{"num_hidden_layers": 13, "qk_norm": false, "parallel_block": false, "init": "normal", "learning_rate": 0.00757, "weight_decay": 0.0, "warmup_steps": 200, "doc_mask": true}
Each number is 128 + 24 x the weight over its row's rms, rounded and kept within 0 to 255. Layers, rows and columns count from 0. The size above them is the row's rms in percent of the matrix's.

# layer 4 MLP up, 384x96, rms 0.233, rows 301-336, columns 0-95
size [103 106 105 109 102  96  99 102 105  99 106  97 103 101  91  91  94 114  97  90 100 118 109  98 101  95 101 109 108  84  97  54  87  93 102 101]
[[121 125 167 127 152 161 175  86 139 152 149  95 167 156 110 117 115 158 101 117 150 118 121 122 110 112 114 102 118 101 123 124 121 118 161 156 169 126 139 106 155 150 148 121 150 123  93 132 134 145 127 112 143 117 101  98  95 126 138 163 124  60 178 144 131 151 119 150 152  98 155 124 133 144  97 111  96 149 125  72 127 153 135 138  96  89 147 121 128 113 150 171  92 115 147 148]
 [100 119 149 155 120 181 135 145 145 105  82 154  95 127 107 133 140 151 143 153 118 133 100  98 140 182 151 137 173 132 128 187 116  89  93 152  82 130  94 149 102 105  93  77 148 109 110  95  99 109 138 113 152 160  97 104  97 103 135 107  98 126 139 105 158  97 108 122 161 114 152 158 106 147 127 108 159 110 105 127 146 123 128 131 127 141 120 141 116 121 101 127 123 131 127 122]
 [129  91 101 116 132 141 143 126 104  68  98 143 133 126 146 167 133 127 125 111 145 153 135 140 137 139 125 125 160 107 110 137  65 144 129  94 143 104 104  96 146 134 114 131 144 112 102 141 167 108 168 115 133  97 133 147 126 113 125 163 157 117  98 198 128  89  95 138  77 139 123 145 171 128 141 145 127 191 134 120  88 143 166 132 131 147 153 110 130 124 151 116 101 106 125 115]
 [148 152 110 142 135  86 144 115  93  87 119 137 148 156  96 159  79 147  86 150 106  64 134 155 141 139 123 127 113  99 110 146 100 102 136 152 133 139 136 106  88 138 131 143 167 116 151 121 124 137 135 138 104 162 123 113 194  89 122 137 137 111 131 122 152 148 156 101 155 107 130 172 141 150 178 157 126 140 139  90 128 128  83  95 115 167 141 109 122 115 140 130 128 148 133 142]
 [ 97 158 136 153 104 162 109 110 167 109  96 137 157 103 151 111 120 161 144 116 141 147 146 111 104 111 115 105 110 128  87 137 143 153 130 166 125 162 122 159 153 126 149 118  92 140 132  91 117 159 121 101 143  81 142 120 163 118 191 144 171 134 130 164 130 141 136 125 130 147 112 109 103  93 161 104 126 124 116 123 137 125 157 141 173 140 125 145 114 169 116  55 139 138 130  97]
 [121 118 134 118 127 115 102 115 158 111 134 131 113 138  61 104 158 156 109 123 146 112 128 133  95 144 112  87 138 134 106 121  93 133 138 157  90 165  93 131 140  91 138 125 161 118 112 152 130 100 121 147 155 114 138  40 114 131 162 157 112 176 118 140 129 107 128 182  92 128 130 145  91 101 143 148 142 121 124 149 155 123 150 128 127 126 122 103 145 143 113 112 137 168 170  94]
 [137  90 109 141  94 138 113 103 117 124 169 130 151  96 144 145 138 104 163 144 137 137 111 154 137 131 110 105 140  95  94 135 146 147 177 122 159  79  83 164 111 120 139 146  91 122 153 127  81 119 131 148 154 107 148 157 125 146 130 105 126 123 118 141  81  70 138 118  78 159 129 127 117  72 126 124 121 109 131 129 109  86 127 158 127 134 152  99 140  89  96 119 140 152 113 110]
 [113 109 123 123 121 111 155  84 120 113 107 136 157 118 127 150  79 124  77  92 149  95 138 114 138 127 116  98 122 105 161 147 111 178 133 156 111 160 116 127 139 157 121 152 128 144 127  74 128 145 135 137 145 119 139 163 108 125 177 134  95 118 111 111 108 106 173 141 161 153 140 114 130 100 160  99 110 127 144 125 152 139 141  86 148 109 189 146 111 117 161 119 179 140 132  88]
 [149 120 146 160 112 142  93 144  95 136 165 153 144 127 117 114 139 121 108 110 137 116 125 169 106 124 112  82 186 149 150 103 192 113 110 145 151 157  84 140 134 111  95 122 128 113 172 170 162 131 125 148 146 105 100 139 113 152  97 145 103 118 122  90 169 106 120 116 122 117 141 155 131  99  58 111 127 130 109 106 145 143 119 121 123 137 145 139 162  93 123 134 109 167 118 128]
 [131 104 107 127 156 190 143 139 136  99  69 101 132 123 127 134 148 148 135 134 135 123 104 157  81 158 109  83 131 132 136 127 124  94 116 114 138 125 124 145 135 129 131 139 164 125 124 156 124 149 166 122 131 136 174 133 109  95 154 175 135 137 110 107 131 161 134 139 153 124 112  70 122 175  92 139 128 135  96 112 126 143 134 152 129 129 136  73 173 154  91 140 182 158 136 136]
 [115 126 143 127 129 136 112 132 136 114 147 127 134 120 108  95  84 148 163 167 145  98 123 122 150 134 125  87 140 113 136  98 140 131 142  92 123  98 116 130 169 145 166 188 142  92 142 122 138 128 149 119 119 111 135 165 118 128 131 101 195  69  82 105 150 151  95 165 100 114 120 118 130 144 117 110 117 164 150 150 109 113  91 107 159 127 173 108  91 160 142 131 128 100 120 109]
 [130 123 148 121  97 178 175 117 100  89 108 118 107 162 158 178 127 103 141 198 118 149 116 130  82  90 153 136 127 113 122 139 121 146 113  88 126 160 106 119 156 104 157 104 127 175 113 134 112 136  78 125  90 130 135 103 128 104 143 116 156 116 102 152 105 101 156 138  97 141 130 156 156  87 157 124 132 126 141 142 126 140 121 113 124 110 122 166 175 117 126 136 142 136 109 116]
 [122 111 126 160 139  93 112 155 166 104 134 112 108 143 101 122 150 111  94 124 104 135 153 147 173  94 153 120 161 108 137 139 150  83 137 127  98  87 100  83 135 161 137  96 120 168 106 133 151  87 139 105 145  72 132 134  94 156  99 116 136 120  98 124 122 135 103 136 110 126 151 126 107 131 133 201 152 145 148 136 133 101 112 130  97  85 129 138 124 148 134 136 136 108 142 175]
 [100 154 121  88 146 137 116 165 113  99 130  89 128 126 157 100 108 147 136 152 109 154 113 174 150 129 100 138 170  78 132 103  91 170 132 121 147  96 118 149 141  82 132 137 127 147 140 114 145 153 125 130 158 131 120 115 116 136 115 128 148 146  66 148 107 190  89 127 118 111 123 102 123 141 131 147 114 120 117 161 101 128  80 109 107 115 144 100 160 176 123  86 127 129 124 145]
 [154 156 122 155 132 109 195 113 156 110 116 106 133 148  93 194  74  90 115 172 118 122 116 128 130 123 189 107 163 150 140 154 132  94 128 136 110 131 135  92  91 140 121 118 133 129 170 128 139 126 125 115 111 106 143 120 112 146 104 125 114 110 132 135  97 149 113 133  67 106 149 113 119 128 104 151 102 164 149 117 135 102 118 113  76 153 132 146 143 152 142 121 120 114 131 159]
 [135 112 157 169 162 153 189  90 162 139 180 151 152 162 146 112  92 116 122 132  89 138 154 120 168  98 132 129 120 124  93 113 142 119 135 145 142 126  92 104 158 101 122 111 160 125 135 138 121 112 135 156 111 159 179 146 148 136 121 125 103 146 148 124  90 143 166 128 102 126 168 161  92 130 121 107 159 146 161 127 135 117 111 140 125 126 116 103 119 119 122 113 130 194 146 102]
 [139  90  93 113 143 130 148  93 100 147 122  99 129 138  95  97 111 154 155 135 114 183 137  99 136  89 132 139 103 123 124 144 108 144 149 139 137 101 124 126 158 167 111 124 159 103 142 114 146 150 127 140 118 100 118 161 117  72 171 119 125  89 104 133 143 152 176  72  99  93 147 163 120 128 131 124 132 139 112 100 112 102 128 117 144 147 166 123  81  93 101 135 140 135 161 158]
 [136 157 108 175 126 119 135 109  90 125  99 167 148 159 133 168 121 109 111  83 102 145  72 115 162 105 122 103 120 143 142 149 120 140 100 142 135 121 118 189 115 127 142  93 123  93 188 126 133 119 156 121 114 128 137 142 136 143 126 148 155 128 128 138 120 124 164 127 152 153 123 137 180 117 124 103 161 172 103  89  79 114  99 147 134 127 116 123 168 128  99 117  95 105 117 123]
 [151  93 139 103 127 121 155 127 129 103 127 145 124 125 162 134  99  89  98 113 159 121 161 109 120  97 151  79 104 131 124 171 123 162 150 109  97 134 145 160 119 132 157 122 157  93 146  77 107 189 139  99 123 113 105 115 130 111 140 111 172 127 137 112 106 130 141 160 130 158 158 142 117 123 147 124  99 140 175 124 124 104 172 134 153  80 149 139 133 172 146 136 138 167 149 141]
 [124 113 108 148 110 139 111 145 132 159 161  94 121  98 119 134 109 145 140 118 104 147 106  99 105 171 102 123 178 137 129 107 130 117 162 104 140 160  99 124 114 110 119 156 104  86 152 109  68 153 101 149  85 115 167  74  96 117 120 133 121 141 108 151 129 138 123 137 116 142 113 117 134 107 125 175 129  99 121 132 189 137 110 149  88  90 125 145 148 127 102 112 125 184 121 141]
 [138 131 137 148 121 111 152  88 131 128 147 108  99 118 154 107 109 120 135 135 149 133 131 119 125  98 123 127 151  93 146 143 135  91 107  85 141 111 148 162 205 145 104 141  66 137 125 106 129 159 158  89 118  80 105 135 141 108 111 112 160 103 138 120 143 157 185 173 149 136  99 116 173 101 104 146  86 161 120 119 172 119 124 123 121 138 120 111 128 106 125 136 149 103 122 135]
 [143 118 161 143 117  96 135 111 148 116 106 141 165 110 158 148 110 122 142 141 149 164 139 137 138 118 111 139 155 140 122 132 139 117 105 113 124  70 132 116  61 122 167 139 110 202  81 144 136 152 102 160 139 112  91 149 150 124 110 109 113 127 113 158 153 102 136 151 119 136 112 170 109 139 100 153  97 178  98 137 163 108 126 122 155 136 102 158 118 123 125 168  91 138 127 145]
 [144 124 143 136 129 109 147 129 125 131 107 134 120 159 165 104  99 153 148 145 140 136 150 151 132  86 150 119 142 128 116 163 135  74  96 136  66 128 131  99 126 121 155 114 133 139 160 178  79 132  94 118 130 189 100 133 121 133 121  94 155 126 112 161 124 171 131 104 121 104 138 128 123 133 112 145 155 102 119 187 137 120 122 148 109 116 144 106 178 101 129 139 145 105  68 137]
 [121 121 162 128 143 110 120 121  71 129 166 128  92 123 118 151 128 149 111 137 115 173 100  98 120 150 135  95  85 160 112 106 130 153 138 138 113 143 146 132 164 133 125 129 107 119 133 153  84  75 149 148 119 114 127 148  71 124  99 120 130 157 114 134  97  95 148 110 115 129 157 116 116  84 161 104 163 152 119 107 133 165 178 157 141 138 129 122 161 129 111 114 101 109 188 133]
 [109  95 155 145 163 108 105 120 130 155 109 122 116 112  96 138  96 176  90 156 153 121 131 123 145 114 103 124 129 132 142 134 153 116 145 111 109 129 157 153 147 139 139 117 116 170 114  76 127 118 110 112 144 127 144 125  85 142 104 140 112 140 103 109 100  68 124 104 145 143 176 169  99 127 148 136 114 125 125  83 144 135 152 144  96  90 143 185 132 122  91 164 179 119 124 149]
 [100 113 168 121  87  99 118 110 145 142 125 208 113 155 130 122 144  87 110 140 104 148 109 117 182 140 126 110 119 149 155 126 143  94 144 118 144 101 126 163 191 140 120 149 148 164 105 150  97 141 118 151 148 106  83 119 123 112 152 150 109 166 148 150 130 126 148 162 127 122 130 124  76 115 136 153 153 123 107 137 161 103 106 117 147 115 127 163 110 154 159 136 113 121 145 116]
 [132  81 121 172 149 154 114 102 129 123 123 142 165 119 118 155 101 155 121 183 101 134 122 127 138 113 122  92 146 108 179 145 105 148 139 104  99  93 193 145 133 151 135 124 138 142 161 127 135 135 137 144  96 162 123 102 126  62 147  93 153 130 134 142 146 153 138 142 143 135 127  78 139 182 131 129  94 161 121 132 126 167 119 120 115 126 117 163 123 105 127 120 105 129  91 103]
 [147 107 148  85 129 120 148 101 150 100 114 126 125  61 171 131 140 166 139 129 147 140 134 142 153 117 160 150 122 120 124 157 100 100 140 122 112 121 108 121 134 169 189  83 131 129  88 148 121 129 124 159 122 120  99  97  91  82 112 150 156 109 107 124 126 139 135 111 158 135 152 135  90 128 129 160 133 138  85  90 114 145 109 119 128 154 136 134 136 159 162 107 104 111 161 177]
 [142 141  74 108 136 134 129 125 122 135 126 141 177 142 183 152 113 116 130 178 138 119 172 143 110 120 133  95 124  89  71 117  95 100 144 124 105 101 138 145 135 141 123 104 154 101 105 107 101 187 123 121 147 128 104  84 161 135 111 120 120 136 150 169 179 150 107 111 124 169 141 131 117 132 128 150  95 123 135 109 121 120 103 165 103 163 118 135 122 100 135 114 134 129 120  79]
 [113 159  80 130 139 113 152 112 116 134 136 105 123 115  99 197 129 151 113 123 108 134 126  98 175  72 148 172 131 118 139 128 144 166 152  95 160 134 111 135 117  94 101 127 143 204 152 160  92 139 120 176 137  81 126 142  98 117 129 136 126 105 100 134 116 159 162 135 110 135 145 137 111 148 155 140 130 134 136 140 158 140 121 116 130 132 128 158 108 132  93 160 104 126 154 123]
 [136 109 131  89  76 126 152 124 105 109 103 149 122 139 125 118 147 124 114 101 113 100 174 104 130 121 125 125 125  58 142 155 104 160 120 164 177 113 197 148 125 132 108 160 156 119 143 143 147 141 112 109 142 147  93 154 135 111  94 137 114  95 159 112 135 133 140  98 105  97 145 114 132 125 153 127  82 122  97  96 134  94 136 127 151 139 102 147 140 128 182 141 162 130 133 148]
 [140 159 136  97 131 109 155 138  95 112  90 109 175 102  92 111 125 117 112 127 136 153 115  91 138 123 120 131 126 120 171 102  93  95  96 135 148 132 190  93 117 170 108 158 115 136 146 124  92 147 100 131 144 127 127 131 103 107 138 118 101 100 149 132 111 111 164 133 165 177 103 154 128 122 119 138 111  79 182 141 108 166 109 153 158 113 148 148 146 146 107 131 123 113  92 118]
 [127  97 135 156 124 121 139 117 111 112 171 138 112 113 167 139 111 134 126 125 162 170 136 154 123 130 107 157 142  58 128 139 134 136 167  78 156 129 106 144 110 132 121 142 147 105 157 101 155 127 133 134 113 105 131 162 115  99 120 151 149 156 162 176 120 133 125 131 111 127  93 169 171 136 118 134 141 145  78 122 114 123 144 114 148 150 161 152 116 170 100  99 135 127  71 172]
 [128 109  88 107 144 142 168  96 138 123 114 133 116 104 128 149 190 170 113 135 114 137 164  83 138 164 127 178 133 106 112 171 159 106 152 155 123 112 131 102 135 130 120 118 155 111 161 140  99 135 124 145 123 121 132  93 151 116  96  91 108 119 150  93 151  95 133 157 107 114 120 154 135 107 161 140 148 119  96  84  64 149 149 161 149 104 126 140 119 127 119 118 144 145  93 127]
 [149 129  96 111  80  91 144  74 127 121 153 137 150 125 177  69 110  98 137 128 116 130 138 151 106 107 150 137 116  93 128 164 112 141 150 137 137 142  89 148 159 117 113 142 157  93 137 151 115 115 141  94 129 160 110 113 146 123 138  92  86 130 130 106  69 123 108 181 139 118 139 133 154 133 149 175 125 100 123  96 120 151 126 116 125 139 128 158 172 121  92 124 117 102 137 150]
 [114 149 110 122 118  90 106 159 103 128  85 166 157 135 152 126 152 151 163  63 112 143 131 104 118 140 106 137 131 114  89 120 174 180  78 160 129 109 106 146 114  96 119 116 158 132 102 137 140 112 138 123 118 113 128 145 130 109 128 145  95 152  86 116 120 126 129 173 122 108 146 112 114 114 178 106 177 102 180 135 134 117 144 153 113 115 104 137 106 102 103 114 146 114 116 142]]
# layer 4 MLP down (transposed), 384x96, rms 0.201, rows 301-336, columns 0-95
size [105 103 106 108 103  95 106  93 103 102 102 103 107  97  82  86  94 130  90  91 105 119  99  94  96 101  87 120 114  91  95  68  93  90 106  99]
[[113  97 114 115 129 146  97 100 126 124 123  88 144 112 159 108 122 121 119 108 113 133 148 151  90 119 193 116 127 185 180 109 101 108 100 137  97 171 127 105 145  96  88 112  91 129 127 123 101 109 147 131 122 157  99 161 122 113 146 115 140 114 116 124 118  81 106 130 139 107 142 127 150  91 123 158 164 120 119 126 158 184 135 122 137 140  96 132 149 130 171  86 164 115 135 139]
 [167 137 115 154 157 118 100 115 126 120 143 144 104 114 144 132 144  83 129 122 117 106 106 155 109 103  83 114 104 152 103 127 115 189 117 125 152 125 154 118 105 122 136 112 116 124 140 149 110 125 123  80 111 131 116 121 119 163 111 146 148 157 131 120 137 141  91 111 152 107  93 110 147 145 102 121 151  51 163 149 131 114 194 151 148 114  81 162 113 129 110 134 107 125 106  81]
 [115 103 117 131 105 140 122 172 160 147 187 102 131 158 159 115 132  88 127 102 120 121 140 138 190 136 131 146 117 154 131 144  98 100 111  89 123 102 112 102 124 150 140 125 101 106 105 130 123 125 110 106 109 116 121  92 133 115 175 148  96 140 111 174 167  77 134 137 177  87 150 102 138 125 136 123 134 113 139 165 123 121 133 107 142 144 130 130 126 168 121 110  81 143 132  76]
 [111 113 140 125 142 111 137 131 187 103 155 133 140 138 122 152 117 129 175  72 114 150  88  99 124 133 120 124 114 134 177 115 147 122 147 132 110 127 129 158 168 137 128 139 109 131 134 100 126 130 135  96 167 127 135 125  73 140 146 110 148  83 121  92  83 108 142 111  71 137 132 114 105  97 148 144 113 203  99 156 127 134 176 148 146 124 124 128  95 112 108 137 132 143 135 111]
 [122 123 138 137 146 144 161 129 133 155 132 148 102 121 146 170 113 123 131 138 129 151 146 106 122 136 140 111 105 135 158 218 143  92 114 122 145 154 116 123 121  62  78 115 131 101 128 107 120 143 167 157 151 117 154 118  81 133 135 104 117 120 159 120 145 110 137 104 115 143 135 146 125 133 152 125 134 148 127  93 150 147 107 138 133 150 138 146  86 100 153 157 164  77  92 175]
 [133 126 140 107 118 133 153  93 108 110 109 107 105 140 110 100 117 111 179 101  92 179 155  89 123  92 124 170 120  92 160 135 129 133 164 105 114 127 127 138 133 105 171 123 120 123 131 109 139 144 157 123 118 140 114 121 103 170 100 103 118 149 117 111 145 154 140  98 129 104 102 161 152 165 130 132 194 127 133 137  84  89 121 130 126 134 175 126 112 105 175 137 119 114 175 145]
 [118 118 140 102  81 134 138 135 131  96 133 130 115 131 164 106 120 101 114  92 152 105 156 113 123 169 103 108  91 130  54 122  66  88 129 182 134 160 120 116 125 164 149 126 120 119 157 128 131 166 105 136 149 105 145 122 148 105 108 135 116 141 177 169 162 135 137 141 150  91 145 122 146 123 151 110 118 165 123 146 114 144  94 129 120 136 159 137 147  95 153 138 130 128  86 136]
 [ 69 110 176 134 130 146  98 131 131 173 113 102 105  91 125 142 124 129 152 154  94 114 121 119 166 179 123 127 191 130 127 129 120  95 159 138 144 168 130 121 128 148 107 137 139  90 123 157 124 110 126 128 115 125 134  91 134 119  82  98 148 128 134 148 130 120 112 134 135 122 160 122 161 129 121 130 149 132  98 148 163 129 172 122 126  80 145 116 112 187 117  89 157  85 107 134]
 [170  99 149 127 154 134 175 163 136 130 118 141 148 112 147 115 114 138 101 116 128 123 141 129 164 130 121 179 108 159 100 117 123 130 151 107 119  85  97 112 102 155 121 156 126 202 127 129  98 122 172 115 137 133 106 130 116 123 120 107 136 143 180 129 158 129 143 136 148 178 116 101 114  94 164 148 173 164 129  98 105 120  96 100 159 107 108 107 139 137  89 158 129 144 118 134]
 [129 119 109 136 126 118 105 160 132 153  72  86 113  96 120 124 115 136 106 156  99 142 150  68 127 145 131  89 139  92 178  93 128 114 108 136  94  72 156 153 113 136 146 141 101 113 138 125 161 138 116 157 130 134  86 143 139  83 153 139 140 134 143 136 120 104 143 134  90 113 150 129 162 120 106 115 123 157 163 104 112 133 101 137 131 129 122  78 162 132 160 136  94 103 163 152]
 [ 97 119 113 169 132  93 136 107 130 130 112 112 156 169 123  88 128 172 145 116 141 125 130 143 128 134 164 119 118 132 151 148 156 140 126 128 135 130 149 129 140 180  83 126 161 136 130 176 106  83 173 127  77 151 148 101  97 115 106 128 133 126 117 158 129 112  80 200 134 139 140 130 130 114 119 116 132 155 125 104  78 128 114 123 101 114  80 133 123 132 143 110 166 166 133 135]
 [135  79 144 115 135 144 103  96 114 128 138 116 123 123 107 115  99 189 120 128  92 114 132 117 135 169 123 147 123  81 166 124 159 109  95 125 138 132 131 121 134 127 121 152 120 149 111 125 115 115 156 127 115 137 126  64 164 147 128  98  97 110 104  48 129 128 116 174 169  96 117 120 110 131 119 154 130 153 126 104 120 146 114 152 172  89 157 145 141 115 126 155 101 126 146  89]
 [ 95 121 115 153 159 120 118 112 112 125 128 137 114  99 135 128 101 127 128 167 156 139 137 148 101  93 128 125 106  75 132 147 136 113 144 102 133 109 145 128 132  84 122 141 107 100 121 131 151 115 105 133 141 129 175 115 168 143 137 148 140 179 135 116 124  79 160 125  93 112 105 102 129 114 152 141 114 124 192 166 144 193 178 167 111 124 109 114 135 100 171 122 124 137  94 104]
 [130 114 148 111 127 144 159 111 135 114  82 148 120 135 126  78 138 135 126 160 102 157 106 152  74 120 101 158 103 130 127 109 142  98 109 131 135 158 131 139 132 139 101 133  99 117 142 120 128 176 161 149 162 157 122 134 137  76 129 169 133 127 133 104 113 157 168 180  89 157 147 153 117 143 155  95 114  99 139  69 109 117  86 124 114 147 149 129 134 114 122 118  83 116 100 144]
 [ 90 105 138 134 119 112  93 116 124 127 131 153 118 133 158  74 110 135  85 135 138 157 103 134 116 154 169 103 163  86 100 121 145 103 156 102 144 143  97 127 138 145 145 110 160 141 132 173 129 103 101 132 161 154 136 127 151 140  83 110 133 184 119  82 130 103 110  92 120 159  94 139 123 107 146 115 120 120 137  94 117 124 127 137 142 123 117  93 138 146 122 122 121 179  64 105]
 [112 111 115 137 140 115 130 127 151 124 136 146 195  90 140 162 153 138 130 118 141 143 111 101 111 115 122 122 121 120 174 136 112 129 118 160 114  90 140 136 140 126 167 124  93 170 119 117 148 135 101 131 168 141 118 113 110 128 195 163 124 116 138 106 148 123 149 126 135 128  88  85 100 165 128 197 116 164 156 122 140 117 104 130 165 147 165 146  94 118 134 144 102  82 144 145]
 [134 123 118 165 141 119 152 127  98 137 131 123 128 155 128 110 108 122 141 109 176 145 133 140 126 102 113 115 110 147 138 176 122 138 104 129  80 122 180 120 127 138 179 124  84 143 134 136 135 135 143 134 182  82  98 112 146 179 118 118 112  78 126 149 158 143 168 139 106 133 116 158 135 124 147 122 114 159 159 169 110 133 145 130 111  75 120 169  80  97 123 150  91 137 140 135]
 [154 146  96 133 124 138 135 104 100 135 138 126 166 158 126 125 151 121 147  68 141 161 114 153 133 120 135 103 133  93 126 133 145 130 171 140 156 101  92 137 130 128 149 119 199 103 123 114 150 145 132 143 122  95 140 100 131 199 108 138 118 105 132 102 104  98 165 148 149 146 129 102 112 112 144 117  90 125 113  90 110  98 127 118 189 117 118 132 107 104 169  95 135 148 153 133]
 [ 90 156 143 134 103 161 106 145 154 153 148  96 114  77 118 141 151 148 171 125 125 131 144 103 178 167 137 180 160 111  90 127 138 131 131 144 136 133 115  92  91 109 113 116 110 181 129 138 124  76 144 137 120 125 109 124 133 140 127 119 113 125 110 184 163  88 106 149 108 128 125 123 122 164 136 168 159 109 115 108 135 128 100  92 144 170 120 102 117 118 140 111 118 125 142  89]
 [157 155  76 136 102 115 131 168 125  98 123 112 114 140 121  93 122 165 115 116  69  89 130 155 130 112 130 148  97 168 149 152 118 101  89 114 131 123 166 122 150 142 145 154  98 172 152 141 112 121 150 112 147 178 144 139 100  88 160 126 132 112 126 134 124 155 129 125 117  94 149 177 112  72 102 116 116 125 132 124 133 155 101 126 139 146 147 105  94 128 108 159 123 114 170 140]
 [176 112 119 161  82 136 114 141 144 191 154 129 126 109 103 141  81 153 116 131 144 130 149 132 132 110 111 103 113 142 193  86 127 135 151 102 146 114 129 159 129  96 119 185 103 173 157  91 105 114 145 165 121 122 119 148 128 148  93 126 154 143 128 122 116 113 149 147 136  99 144 109 168 138 114  96 124 128 101 111 123 131 125 138  65 139 145 141 120 104 132 155 132  98 148 132]
 [129 137 134 111 109  97 144  83 119 190 123 173 105 101 120 159 116 107  96 124 134 114 107 109 157 142 191 169  98 122 103 131 106 163 158  96 162 124 147 128 129 101  94 142 137 148 166 108 135 159  78 138 126 124 167 143 116 114 147 133 134 122  98 134 105 130 129 144 116 102 139 149 122 166 107 132 175 110 117  83 132 109 160 120 107 148 101 153 118 118  82 135 112 144 135 113]
 [140 154 138 111 132 145 107 117 119  66  97 117 116 116 141 134 152 142  98 135 126 110 113 135  87 133 178 112 116  75 115 137 104 126 156 127 139 110 138 146  96 170 160 164 143 139  95 145 132 173 167 159 136 138 167 100 117 109 140 171 166 113 123  64 153 108 151 137 142 134 111 126 133 145 124 163 123 130 137 116 137  87 141 111 125  83 159 135 136 145 103 152 125 111 158  91]
 [173 153 100  89 133 170 167 157 119 145 110 114 153 105  96 133 147 113  87 121 116 105 117 120 135 144  97 158 123 119 157 127  92 164 110  92 159 166 134 127 140 119 168 180 151  98 162 123 130 148 101 144  99 115  98 102 173 136 147 111 117 135  82 109 154 191 115 106 143 150 129 127 118 139 104 135 106 135 122 112 123 100 137 133 163 146 133 157 111 111 119 113 170 130 140 142]
 [143 150  92 140 115 123 153 134 136  88 125 104 122 103 158 171 111 131 120 121 123 134 122 126 160 109 122 101 107 118 113 118 131 132 124 127 171 130 125 150 127 102 116 156 100 112 132 169 138 125 138 157  95 115 136 167 198  89  85 155  91  80 118 138 138 136 166 122 153 123  66  87 108 145 163 110 144 141 123 158 100 144 124 117 144 122 144 118 153 119 148 180  93 141  94 114]
 [141  72 102 139 129 127 103 125 124 158 123 106 179  95 158 141 135 109 114 126  94 147 159 153 138 101 116 129 119 105 117 146 143 133 123 177 109 136 132  50  71 134 126 104 104 113 108 110 136  93 149 102 163 124 156 104  94 145 124 125 141 146 126 154 127 172 112 148 144 105 125 115 110 152 133 142 126  92 145  82 117 133 160 145  99 173 140 102 117 129 136 168 127 134 156 145]
 [ 97 111 150  93 123 137 140 165 143 104 170 141 122 148 127 128 145  67 103  87 153 109 152 131 138 138 124 160 105 132 102 122 142 134 100 112 168 125 131 129 110 102  81  90 158 158 143 163 123 133  89 139 147  93 145 106 151 134 115 109 109  95 112 133 144 121 128 100 141 152 130 129  69  71 134 165 125 127 140 171 126 123  82 113 136  96 100 117 122 153 160 110 125 143 157 141]
 [144 157 110 182 133 107 135 176 116 125 113 118 123 163  92 150 117 114 129 151 112 109  85  83 128 132 160  92 131 135 131 124 115 102 129 127 132 172 128 140  66  94 152 173 104 103 165 109 160 137  99  90 117 159 125 144 117 125  99 152 129 136 120 153 128 116 123 131 140 126 156 120 123 104  95 103  80 131 139 168 130  99  82 152  96 153 125  81 117 128 137 120 113 148 128 152]
 [127 169 120 155 107 172 142 139 113  90 112 120 122 120 148 104 173 129 121 121 123 123  93 125 147 135 121  76 144 192 118  86  90 116 107 110 133 162 136  96 152 109  89 160 130 151 158 101 133 127 136 101 110 132  77 112 159 113 142 147  94  88 154  86 102 156 114 136 156 115 110 128 164 133 127 138 132 140 128 128 124 128 126  92 142  89 140  74 113 123 129 123 138  84 130 125]
 [122 122 161 129 111 144 112 161 128  77  85  84 123 132 152 111  92 118 122 127 145 153 125 141 121 144 127 138 156 165 115 180 101 114 141 183 109 155 159 153 143 144 131 113  96 114 160 110 158 120 116 139 119 134 130 159 132 124 160 110 132 169 182 119 133 117 131 100 111 134  87 156 128 128 160 123  89 175 145 131 105 111 122 125 125 104 141 136  78 130 151 124 181 139 155 160]
 [ 66 161 120 124 126  88 144 127  73 153 122 127  93 129 115 136 128 149 169  80 130 134 100 136 148 131 116 126  78 137 158 106 149 117 104 109 160 112 146 137 108 129 119 139 132 129 130 115 121 161 111  97 112 134 156  98 135 106 154  79 131 148 151 119 152 157  81 115 109 134 145 128 146 116 145 169 150 124 191 133 104 102 110 166 119  76 128 142 123 118 111 154 148 115  97 147]
 [143 146 128 154 125 152 155 126 144 167 136 112 150 139 155 135 161 148 151 112 170 106  89 132  83 128 116 160 131 145 132 145 165 154 164 122 123 135 129 114 163 165 107 104 110 167 120 145 161 122 124 163 145 114 141 117 167 106 114 115 150 178 141 120  85 125 119 124 105 131 157 157 126 143 114 144 133  97  98 165 171 109 147 149 144 121 164 119 101 175 176 159 108 120 164 105]
 [ 77  66 181  70 155 103 127 165  86 119 152 118 172 146 158 166 130 110 151 136 125 134  99 120 103 126 105  96  92 125 147 137  90 154 126 115 123 116 151 120 126 138 129 130 111 135 116 152 103 127 116 120 138 137 167 115 100 127 117 141 175 107 127 111 117 116 150 155 128 145 129 130  86 165 128 151 164 120  88 131 145 151 115 165 138 173 112 146 113 130 109 129  88 148 117 123]
 [142 146 127 170 128  99 128 156 111 119 119  58 139 145  88 122  53  96 154 122  87 136 111 176 124 128 128 108 138  83 132 126 161 107 107 122 151 131 146 155 149 163 135 135 129 155  83  99 146  80 113 100 125 124 140 144 119 138 118 132 134 106 118 155 101 154  97 139 162 127 139 132 140 108 129  89  84 131 107 136 126 149 140  99  95 130 132 132 133 150 123 119 113 125 159  79]
 [133  95  97 113 138 134 108 129 136 145 161 134 135 194  98 126 140 125 119  96 133 107 103 128 102 143 170 175 148 158 124  82 151  93 101 115  97 137 126 129 117 121 128 132 156 177 115  90 136 132 150  94 105 133 118 190 115 122 134 150 142 145 143 118 110  96 148 134 125 110 127 122 120 149 158  67  93 152 195 114 130 111 143 141 134  93 126 149 119 129 169 142 118 119 145 118]
 [ 99 102 126 151 123 121 133 138 149 140  97 142 138 147 101  98 119  65 140 147  86 117 157 162 116  95 139  92  80 171 125  92 154 145 137  85 103  89 126 131 115 127 171 113 153 129 138 127 105 139 139  85 105 144 120 118 158 159 123 127 147 122 155 132 154  91 121 151 133 155 134 118 113  96 147 136 155 112  94 153 108 146 140 104 133 157  93 176 132 169 148 107 130 152 151 146]]